config.toml
n_head = 6
init_std_up = 0.0234
init_std_down = 0.00477
Each number is 500 + 40 x the weight over its row's rms, rounded and kept within 0 to 999. Layers, rows and columns count from 0. Numbers have three digits each. The size before them is the row's rms in percent of the matrix's.

# down: layer 6 MLP down (transposed), 768x192, rms 0.0807, rows 735-767, columns 96-191
# up: layer 6 MLP up, 768x192, rms 0.0943, rows 736-767, columns 96-191
down735 106:550525430567524536510509462553426540501574460513431514487465459475539616483507504461542470475509550471525419461488517567484522581541536424463491465514489453554521399502495488495501469513469487526421571487527525555475523471530519455517399496461478502578536527472487553479410513507469514489
up736 098:421470483553460510372501489555546454480464491497544525540508499417525472516505522516529491456501474477448557514476481486435522512483486474529474492580456515527496498495512447517533473497497485576509493488523485512441555472551506529566508548504554526517467531569471548527468485489499502488
down736 102:560410543553468447533434462427550497515530486480436459443547473535459476522512548531486451517505497482495465475522497476549426481460456482523595479494530491453461484497512557448482509531464536544467535530511491516484485456533506537560523481517528504534503526484441522498470478526492477455
up737 087:492380557504529402523557431506538552533591507520492534430467562528513555440548497544477519516449520508490410524524501478483514485434531450488547515492466451526489525549546455546532550545502499505534416458470513512523501562481386552531495473498536494500532484443516500538524510509496481506
down737 088:532567442513485487472503517469465440509485479503442573484468505503489460493493529522479527523489500524678518531465489490499480481508481444516490593513549552448547527489498408444478508508503460529503516520491565512517509521508478454515475535487518493492464455586546517548528519562527472535
up738 097:485516480474482427556456405469457476461545528485496462496452551400512526497519564556468522545451459595503522526565507460445483456423519515555473467512527561575515520505528444472540521550464503530500545532518538524555479465490486534459552511484567513559525503473492491438469496487486504522
down738 099:511453519529527526456617511458538537465445487491529538509506572520420462540427489445565486485510447478496559498410411553536512534531494438553548501452511554472462461494528491501481465415487503510569458557465499488512450482450527497545432504471495542470522512533547497492531501532541512480
up739 100:491462461470488453595470538532531560542608445455464557487503500550485528523471521470570516402510484477463508536506544431510471498441487446497558494488510525544491411527468542521544476500477493465491507487439521479487475505556469494502530522535477550495396484475528503566513520433514549499
down739 108:589487509502541555520458437460513482526448521570527426495509471526424472455491570564483484534537520533530552460511439602539470592558483490496532503491469480497457544460516532434503481507454584512521529412468546509457537472519501470590502491425413520487521514506471497430510538489556545543
up740 092:497447472460564494412469586488561509495439541473537515502486538450481522518510505462570508631503504480506515525496493468426478526426500524562568463493467500536525418494494479440551436522502405515495488515463488451482461527485485468434517587484542511537392420542430478540498430545533506551
down740 085:462502558505546497484519447504493485502500504538526490500467504582506517520518521518451416495459492480524470424510396535544475450551457504529483499456525481517450541501478398551568501501443580489511515486487540579470458497481523536507513452520513467552489467504556436451477581520519476479
up741 078:450459488498464452514529509539565496499531520498481415420566513477485460545448504484481481483491476499471543536509499462547481527542535479555503442513470505560467483431467500461557441557423481498540576518574469534502450479497517529487562569527554528545506458453516517557500507439447537471
down741 071:503497485482481491467513554485454457509538499528479518488487493525473510481509508546420416487542522508589545490494538544457538532443549510493435511488463436517482413519521544575445490468489575553557516468502520539467451553542471485484493397491550513483499533522509482514506478504491465503
up742 094:482548465581500458544451601492449452468519430502532462435453511494594554525509503574510493555548530427471516567550548489448529549474527456542526532498437511487514483466489527483449481501443498489356475455534471520565513533563508502462496528511566517561462484538433511507472507515540522517
down742 095:499462522471524552460511497518528511507448494510493529493524500494551502444525527425476609496441453528546494435504477537511456537512461493488469623456560495487507448465483462529497540446462439522596504482501527498440494495393548505467457527502498591511486568507522474482524441509440528492
up743 107:490512497465561503546468521496483537444530486524491469435497502486486549525502476576534553526502468543490535478553524494487541514454518445465510488563467510508463469500521463493539581474457522563436478458453445399464538535441497500513503509579497490544570498542490558485476444489461543562
down743 107:533467565466484522502466464489511452466457557542512483498569515510535448437434482436465522496505481518474500505545507511452532508564557554548516520471447548509551469478570499513525550525492510548560525529484459494469495544594486470472514514505492500517422498467507495444480522552561460496
up744 095:485517504419534430486487566481515482502442507491551455427478491519518509512475490492486511410571492480464493668462486495507528490534519502510527506541416491496539554463477460517485455530429508437446471501439529484531507510495437517496535523561472502481430457508468522522475444509514552518
down744 099:561488491539452494505519538501462569477510486479419557537502521514473491504490483544541494488452525505500474330523548481463513537525470489486492436546522477511465473474503553476600459492562505530532512493506542499483556468475540514503475493426489503538516546460496552589503486503452428540
up745 097:445480551563492510492485523560496480504532429521426469551488557359519513501460538459505508486473459484485510518520513580406532476460501535492497482538475481547554483551459503480515499578495524522478496431590532421569444460551496489471575540540511518470462529496460551492470498436532503500
down745 101:574507403500478553565505493506496512495490475508493530508405564563496559522468492491550405536459504522566550481491499467570533535472473526411480488483544561525482486584524452516460470527505520476464466464496464491482495433572523533528447447507482516469553559514505463493527542535494489569
up746 101:511470533475519471469425428487471557554499436512483460525475486539466477527485499469431548447521491505475425526486471468560509464523521494593499523526489583473501568574599447470532516520482499482571535507459550500532439458490427509571470531570454497412540475497540503517514437449453495490
down746 092:422549515482523460492430515456523531599506502506523524599533601492442445545518474461514532485519496521460498511461511460607448476564506449468461509504511529510510487468544497483544473502543537510469466555492524532469570557527457570541504474493436435511580534521527457471519512437526504520
up747 111:509505519544484511530468456543446574470458443488540575436486586453506526521408448469456495451458516568457467478519468484416529395458524502481602482537553492465498444487549538499543502512460470507527506425508467514494552540502458494450478563495546553492473474443561495519524456501481490500
down747 102:453491504487484484483476509504560498581490456551545502432472498537477509511563484560517535426454517543563441484573447463486513468470539537433565560485445473478524469527481519477518550536586495534487514405519423473539434528438496492528550475455624480553523513479465442521487467460583495476
up748 108:484420560479487502550514526530559533498483522474475565494515467454518501473517418502381537497446503484484596439507530549543452499438539530529487446566519487513531474555517459533576524591521446528484499467548483438503495475544517449547519520560498509510476492467548498503510467467495550445
down748 125:470565549474515541469503469486442470466581526435533443447413508526456514503456442506573494414450460543509523516433464543473467522507552552537530471503513490492519526496496469445504506478517498574495535528525449507536586504563476584447499517555482511532527539532473498456450471591450503448
up749 104:487471565490457483571467549477490523466530482467459552527494466532480532522491526456487498557430485434497429469477525533486525514447524521517545495467494543484553529556492519464539463471549464461538518419482439475495507513553520524472543499491550530445478463475490509576518478477477460503
down749 108:467453494480563477522441499442451556567409525476559468507427463478449472486543527545477490521548503484560439490513501488550507515484528477515507464461468541456479436523516453470512513503485405567493537517453490487499473525490589468587497463491456507526472529492505581560452476497554452477
up750 097:484509502462521440577434590519460510523541479497505519519468509505505575518521485584449502452562501515473521485509519468474483472488515506484542477526490524526482555479469395528523528409438450499448515434487471426506480512490540551470443529546544500472482442459528510547502553413444489505
down750 087:538516471541528496560506492443512518466515469456493480461472498471445540540492505562455468504417517575594460536495521454480475487524446497550553422522463506464536513517469556577471448449485556512540573478460509557516474487470460505556494533488516520448534507514460492496560454450510521452
up751 096:527521451517545430487525485492498490547551448458628478528453525501424485440522512572525550516515496478477428555589531488524480443510488423522517475481524432514493512447530460557492483470514510546504529496538535415453508520512495587493486524489608524497475456556484499522523450551501480461
down751 096:444430473563500568488428472520543475459472529522552451484464474432506498556471484463453466460504520598443492478461580497541507504526482453503446517512429551565515535454423460502438532580553544492543427527549525526472513479525466444531515478470503453455561485523496490482521494470448522519
up752 093:500492546494511477486437467559438557481481502504537503485502452516533618483446526507552518512568445475481489552531501447496483482518537496545500514424462544472525496511523463473498495480506496537507506537434486488513423527502478481499617572512527524481474488482454511468517411452515493487
down752 090:544529444525458501439491562427521476524454512511470518604503417556481498476495506460517528509473492420492594498542502538490511510507466563525495519473509489469509488431557487533434449448567442500530528584490522599483451488527510441473538526510506491584525511489511574536478510524514507473
up753 093:469457493502531471463400444518575458544534450534523483504474514420514529494464579521483507537466475519463449549575490508542474434485525503587497440463427611500513510530536455479537504503438430459548506455541461510519528473536482511440510520507517540527530477394485451492549548512433522422
down753 081:544508544539467478514468498542487522518538441494431548461464530507495473405462492520486481546545500560475526495515497580494556511512523481516522427491485479492471418561524509459509519536491554436475567527558513477466393479489438515520530523548509511417549512532445491484499460494476529530
up754 116:462411522406453510414505519523484432538517509494470549526529475456530497472517473484426495485507501437477522514529493495449532518502525447534487464554538519485561455547599538513522448557533447512446484413510467530518526512444513473523587509524528523457429473460489540474514457452467463474
down754 116:533533531466482475516505464472528554519449488485455424470508429542532532421513490528506431526547481514533479484581581448534450443513514516585500491549549434459463520454517499555457486480417530522447560529469574510476478465382548502510491475478452468561464398481519482494397428498542443477
up755 120:504465516546476491500527513468502474562584473457484550534469493538459456513517535569538516488491516510450514572483536457481515528477498490490586460546481499571577506541508472500515502447555477545434445446469441496494486446476460548455531526552602474517494521611499495480470513483420556484
down755 124:470543540532531523478531527460488526537493465502563412520479558457506523533448552506529477540566456477520525503491530521495472476484471500463513509472536546502475510475489517565489461414574486474492496457435502467500538516506459562429454541451431381503511438581490535458494524575458501410
up756 092:495507524472511490503451514442514460556465551475535512468426513508491509555471542463425515495544476445448489555505400549544469454482507476511528533576414501469535546519524458498469400515446452524448441457522505519470551477551493531555511566557569490457512543548502512416500554528481587446
down756 092:504444453498510491505485561487478506555498533519472489452525427431497514478533464560515477510455530526581479443499557499463518486493448511499573533501536508519505428471487542492532536532493517561531457460493466557515507525500559511535478490456483540548553472467429484598513496541472452549
up757 086:365510501514588497576498534496502473509525498491502502452463466502549543453473514506509546512520508550471519533558520522547425507457525510550565509515506502548520575548465571482506542541426460453527476517450473553420475507490562486520455473507488500503532487531513536486533504438458513517
down757 085:502449497475470515458447454532454500523473525585488514459470512494491474492445548463474569513408474482603475598474453458486507451547420540555493500470432530476510489496511432565483499514541496506490561518502519511535519471526496434492564607528419489540412470502479519541523435571452514505
up758 086:406499571515523462504488480576472512495498493483506528568479507539564497532546505492483533448456492485476494508494454517474560489449504424551510525542526586517503476528555513477509467498464457457432437456485420468552448549434489495546543521506486520569412464544507529542518506475497509489
down758 078:576473475451570462522488482517551527475486497545444466461531487527482447489494536471522502460459491500586486525531529472479497514501532527551541433462460441453479502484447505522555523441563556467502464505462468517543536461468497564496559527500465435499471494434488490513482510537516519519
up759 092:466423566496508472389409442520516578455503545508502504470514491515571532478434523468494537492460499519478556482499469435511501429463520486575561466540409509456477532536519473456537492476508513547460476495447466464455544548521459531522491601526552566542543479517516491499522509500495512460
down759 084:495446551477438460448536459547547507491500474458460549523534481514536566505456532470531490471458426556573525576565485522496451512534544483578557495556406538511465528512499523440489510489550542513511479476469490483481513519484505562433515576487524523555510491492524461469523477474507497497
up760 093:349495491551552484483448510502528550503500493504543581511410544471514447492558520488447538551472464510459524478485509460570461527538480503547516517596520488560501537535537578450520486417494455450530454549531483460416453496469501536522494501511553534552507489547542485521570487494480548484
down760 100:553500553443460499461484527441444444525503463539458527441512505477487541549499422493490489469477458503579532482487525522448579490535497571551563527496452559506530498491465468424442539479531465570493497560473503528573498516499543501473538460468535508569442476504395548528528384509415502510
up761 081:521449544585495500498565504498455447585474478519507527479459494475529483471527549522506526548454540486481523475498460435449510557528498516520492485461501545468541563569531519486513503458499443498397453470497545479428498515503445503467463482485590526493462439467424510555590469472575454523
down761 074:448520531486499536473490549501486478495470506566495589438465582519484518472502473515524465492430480501820494545504514506487513542500468511478477517523447509484567518528521495506428527544482549493508508458466499472514510572543496409474542452478533438479465487512471495491568488481460430492
up762 105:492440558486502562544486599516456490564456530468511528539470522487507502466430437427523511519484546538479499490461481471509549464457483441539509494477460513492510510556510453532550489506478482488486470478547524475456444511551401497549499498505543473481516508493574487487484480424510545439
down762 106:456537567555468551509508450508501431457514479461467470517487505519458441546509565528434506455447433475551536492449515523469483559447512562503508474467600529485469439503494490476558564449473572470506537472444505517493463460543568555482498528464460472521525485565528474512544512550556530561
up763 101:444505469482458466457524486488507438498520497501551512538473488459474504451500538479454513496540489415488494570561474497493417513533523472530508514519481531520608518555547531496499537521485493488434427491525487449584473593570463519415600508522545492482543514441448510506474490518485479494
down763 090:491535520452513495434475478499440474475506463500530497506495436538491474464534501483534512514516494492646485504550532488481438425524492472496472581484540558540517544479483510498490442533442487509532463491529432538547441458453504529470490466511408528558425527584567486470502534557464515452
up764 086:497462543609550517508480527578505552482567442480504536536541493496491520583505516491457518486524465556505452448560493514574492426519493542586498474510474456480471515443503506493574546451479443451563555575428498511555502546457495467428482497521405505459457441532567515555518475446527468515
down764 095:550568454441538452477536501478515449514506476469433607471557472523505503498485487516565513522523505507427503527470565539395486480496545519450526466503528488475481468535540517539522544542525446457467509488513509464500543539521524558456435488483621463529448490533486473452470459538469542477
up765 090:550500492433460561515432534511519467451466552448543535482476494520416593537479489500476492481468510503456601514488510487432504429451514473541556500423471551483580492498496455538526531496501509494520540493497488543555532519511480554462529509538456570517456503524473522552517508500430514519
down765 087:496426490477527518536546536505461509565502516473441578464589478568516479458510477531507483460511423488491450544431478536522485527554515435478550512508468443531451509479588540529554443497491616546450479510451600441457556544478493519521480546436509488475505574450507490486537493483495429449
up766 116:516491517566550486592502599477510459482554537490474511454441585533433499487497503458509485430429552558473470514532399449441508481431540529491498476520469507518534505489447496511541466540481475475448516494505461434531519496492516520447572509533490488479453456552590538477545447501521567526
down766 109:540490485484468470469601529535531449532446474569532450516501391480508497479486530461476537466527435524455466495492523513556512474580491497505496514552511506473515543482506545474517508500461529527518411577526492448380560512492544492509513544501482472541458471452531398521535468512457435482
up767 098:508493524458430541561414574500510558500593443534490416478435484494469510572493481506541525561501464476490592574553505391458510508451486466537467434532535538519516476554536530491544498475516539508478486522483474493536503482454514552482526445542523520577498528522525547453458447450379538508
down767 101:529502507549469545508549467454538481512501477484487478507552571471553457451510503465502463522477495431518491503549534575509565443480480456440541533483444497497488458494469503525470466443485477525459467546434557561425567518494489489475459542505575546468440518497409592486501522495495451548